Weights of a small GPT-style language model, trained from scratch on English Wikipedia: MLP 1536 quick GELU.
Each number is 128 + 32 x the weight over the matrix's rms, rounded and kept within 0 to 255. Layers, rows and columns count from 0.

# layer 12 attention query, 512x256, rms 0.119, rows 441-442,504-506, columns 0-255
[[138 109 147  54  84  94 168 148 112 157  57 210 139 128 154 164 118 247 193 169 153 142  93 153  69 145 189 107 146  74 145 120 188  56 132 119  69 152 143 168 113 192 168 117 102  77  45 120 144 142  43 120 177 179 160 160 131 165 146 220 136  58 204 108 133 166  82 156 134 110 168  92 126 146 181  87 143 113  91 186 162 207 108 130 135 151  90 175 175 141 128  91 122  78 135 114  44 147 139 109  95 130 100 120  67  70  91 141 124  19 125 138  75 120 142  69 118  48 137 153  78 144 101 121  80 100  20  91 133 131 103 243 137  72 118 169  84 116 147 137 201 134 187  97 188 110 246  84 116 181 144  79 116 108 128  40  78 138 123 119 184 146 126 149 152 142  74 118 224 102 113  81  94 106  88 144 129 100 127 131  97 111 107  42 119 172 151 152 191 133 149 145  94 146 132 169 164 127  93 113 131 108 146  56 166 177 159 147 117 170 137  56  87 115 118 119 129 142 142  96 127 202 171 116 152 130 171 116  56  82  76  69 100  60 164 128 133 209 132 177 161  46 140  79 151 138 225 241 187 165  67 163 106 141 151  82]
 [156 146   7  83 124  58 162 183 115  86 139 142 167 188 170 154  88 177 108 109 122   0 147 132 199  84 124 141  96 140 116  76  45 119 137  73 127 155 116  91 142  88  99  76 117 157  49 114  58 114 101 199  70 161 135 160  72 201 216 173 149 178  98 109 112  96 142 136 169 153  92 169  57 162 165  43 185 175 150 167 245 113  98 175 165 154 113 163  79 112  51 153 162 133 123 132  82 103 172  93 126 123  57 179 152 117  87  42 125 111 113 136 122 127 202 127 150  92 185 117 131 185 107 148  95 141 107  85  97 126 177 115 143 196 130  85 145 126 146  88  84 236 109 167 152 128 118 117  38 113 167 126 158 132 190 109 132 183 177 154  56 118 209 125 148  99 144 140 169  87 126 130 138 162 196 162 146 146  74  78 116 172 122 125  70 154 180 139 145 105 123 173 101  46 160 129 139 116 122 143 129  88 104  94 124 172  56 198  56 170 159 173  68  63 154 145 104 191  86 102  74 146 110  71  89 111 109 124 138 121 204 185 107 216 125 136 168 129 130 132 149 138  87  77 162 120 182  25 150 202  49 112 183 126 136 181]
 [101 139 140 185 143 130 138  87 126 149  91 157  87 122 109 136  58 145 173 121 159 140 141 147  86 126  98 176 145  94 114 174 157 193 137 184 150 151 139 165 151 135  81 100 128  91 191 116 113 163 122  64 147 160  72 158 102  27 116  79 129 133  90 200 132 191 126 162 114 128  85 129 127 168 139 195 133 154  79  79  69 119 183  99  35  91 138 166 132 154 130 118 116 166 117 150 146 137 158 144  78 114 128 102 112 103 103 138  99 137 168 134 196 146  96 139  18 118 169 174 120 140  87  71 126 123 164 127 159 167 158 140  66 105 122 132 156 143 106 116 143  98 161 131 154  75  81  92 142 110  77  77  94 137  90 146  92 104 122 110 151 160  66 140 147 104 158 113  98 134 123 189 172 118  99 156 169 137 165 160 161 141  72  76  98 161  60 139 140 111 135 113 123 157 191 131 121 138 190 154 134 139 115 147 132 109  92 120 164 114  97 149 156  93  84 157 125  77  74 173 163 118 173 158 182  94 159  93  91  65 112 128 164 119 110  68 179 110 148 127 113  77 139 152 101  86 163 169 141 110 153  55 155 112 164  84]
 [171 129 163 102  84 124 108  85 126 112 126 172 105 156 113  63 193 215 125 154 125 102 114 138  99 133 170  94 134  97 140  76 151  96 154 166 124  92 149 150 129 119 155  85 122 140  88 117 122 168 145  87 128 112 129 116 167 168 136 144  77  87 100 181 141 181  76 112 161 126 111 105 154 191 161 120 149 158  73 146 176 139  97 132 160 136 131 150 156 149 159 111 172 108 120 103 126 181 120 133 139 156 104 177 132  95 140 121 126 130 198 122 125 140 155 121 166  81  89 116 149 173 118 111 157 111 137 138  95 134 122 119 154  73 150 117 165 118 149 107 167  86 117 132 154 134 127 140  94 123 124  96 118  99 113 138 127 176 100 138 136 181 146 118 182 107 106 121  98 137 104 110 170 110 137 102  40 135 150 117  87 125 110 157 110 162 121 146 127 114 170  79 170 115 118  99 113 118  77  47 113 111 126 100 139  99 118 169 127 157 114 137 127 145 101 125 138 124 118 108 139 117 167 187 123 152 183 128  82  93 124 138  75 132 179 156 227 120  98 148 179 103 136  88 152 137 149 176 163 124 148  95 104 122 131 100]
 [147 158 106  86 112 122 126 113 123 111 113 155 121 137 136 124  92 131 100 100  55 107 146 136 150 107  90  87 147 119  74 150 113 133 140 170 115 179 114 105 188 110  98  64 135 176  75 151 129 123  89 150 115 148 121 112 120 110 144 151 146 164 120 161 101 139 114 110 110 116 139 122 126 110 118  78 136 141 157 131 176 106 134 123 110 159 158  81 130 115 122 110  91 209 134 130 160  93 163  84 104 114 109 147 160 162 113 175 111 146  83 121 196 111 179 134 145 135 170 123 130 170  65 129 136 141 103 112  92 109 117 204 130 166 169 126 145 105 103 103  88 150  68 160 157 106 122  93  37 161 117 153 106 136 159 118 147 183 138 158  68 164 180 133 154 148 177 129  89 193 149 129 139 115 120  91 154 129 106 100 110 145 146  93  35 110 182 117 129  91 176 152 157 108 156 143 157  81 189 125 124 132 139 163 159 147  88 178 145 127 113 106 132 159 217 109  62 160 109  76 129 148 171  79 123  95 122  93  57 178  70 139 156 108 115 137  60 121 204 111 145 157 137 177 132  97 139  83 111 157 135 103 160  97 161 116]]
# layer 12 attention key, 256x256, rms 0.113, rows 248-250, columns 0-255
[[105 109 146  90 124 153  30  59 150 111 146 173  92 168 136  93 122 124 159 114 113 143  94  57 105 161  97  63 177 101 120  59 144 222 154 189 147 129 181 155 185  80 147 115 111 101 104 103  91 157  69 125 150 170 109 174 113  79  78 155 224 171 159 140 135 161 127 194 125  84 170 127 111   2  65 108 138 175 134  68 101  65 169  92  77 167 173 170 107 179  46 154  95 132  99  71 166 109 196 140 114 158  90  65  86  87 110 156 119 153 132 181 147 169 186 191 119  85 118 198 140 119  67 255 159  98  92 153 130 190 156  87  93  98 145 110 108 174 162  58 155 167 152  21 115  96  82 162 175  48  14 167 100 152  77 161  73  32 163 141 119  72  54 126 180 104 106  77  84  96 110 204 156 176 175 100 102 152  67 230 157 136  67 130 211 200 127 132  88  95 111 148  40 117 117 119 102 100 164 193  96 180  61 224 134 130  59 138 110 119 122 111 169 163 114 107 133  48 127  65 112 138  96 209 105 107 176 165  72 156  85 168 128 172 133 147  97 139 172 167 147 145 157  92  70 152 202 106 161 122 134  57 197  96 121  81]
 [127 138 146 113 119  69 112 134 120  98  89 144  78 191  66 123 206 255 129 151 117 100  88 141 139 101 146 104 158 104  66 106 106 114 171 172  98  98 159 151 222  98  90 117 140 203 138 128 147 130 135 125 149 206 121 109 163 121 139 165 119  84  62 121  67 152  31 108 149 148 121 176 127 113 109  70 105 120 118  62 130 167 136 102 110  83 129 161 169 100  96  99 129 197 183 128 128 121 150 122 129  79 127 137  63 163 132 165 110 111 207 151 123 108 134 144 222 224  75  75  87 125 123 130 105  81 130 110  23 156 132  68 183 119 144 155 161 103 115 191 178 127 105  35 176 106 136 193 152 128  95 122 141 111 162  52 210 158 158 148 143  98 129 156 174  88  79 137 120 165  77 139 109 177 142 159 117 164 178 162  55 131  49 197 165 172 134 167 136 150 231  78 154 136 141 169 128 145 188 125 150 107 202 104 159  84 131 141 100 174 113  67 154 154  93 178 151 145  66  95 115 228 128 135  78 117 159 138 160 159 168 127 161 106  92 140  46 165  81 155 145 116  70  81 122  97 215 146 156 155 113 123 111 107 135 129]
 [101 162 133  99 138 152 212 175 141  48  81  45 122 123  79  74 150  90 150  46 148  71 146 148 167 103 150 112  96 140 102 112 133 158 112 152 147  92 112  62 115  34 129  99  82 181 126 174 175 155 117 125  92  94 200 144  84  95 184 112  99 117 122 113 139 188 140 158  89 193 179 148  73  75 144  86 200 105 149 143 141 159 154 104 164 217  93  85 136 127 167 104  56 139  70 194 175  79 116  64 176 143  41 102 209 153  91 181 159 140 137 156 119  78 165 119  88  96 149 154  95 141 128 160 182 150  55 159  73 171 136  91 156 120 161 111 133 136  64 145  60 115 124 104 169 107 140 106  37 126 102 138 144 100 115  85 117 109 232  44  97  97  93  92 238 140 139 136 144  91 144 132 104  63 150 157 173 110 181 123  45 165 104 154  74  68 160  88 198 230 145  91  99 102 163 116 143 140 146 118 149  72  81 178 156 126 114 170 123 137 140 127 149  85 133 148  83 133 155  76 128 108 170  91  84  93 104  34 117 225 163 130 178 103  67 113 139 127 192 161  90  67 195 119 165 139 150  92  89 197 137 122 116  64 172 126]]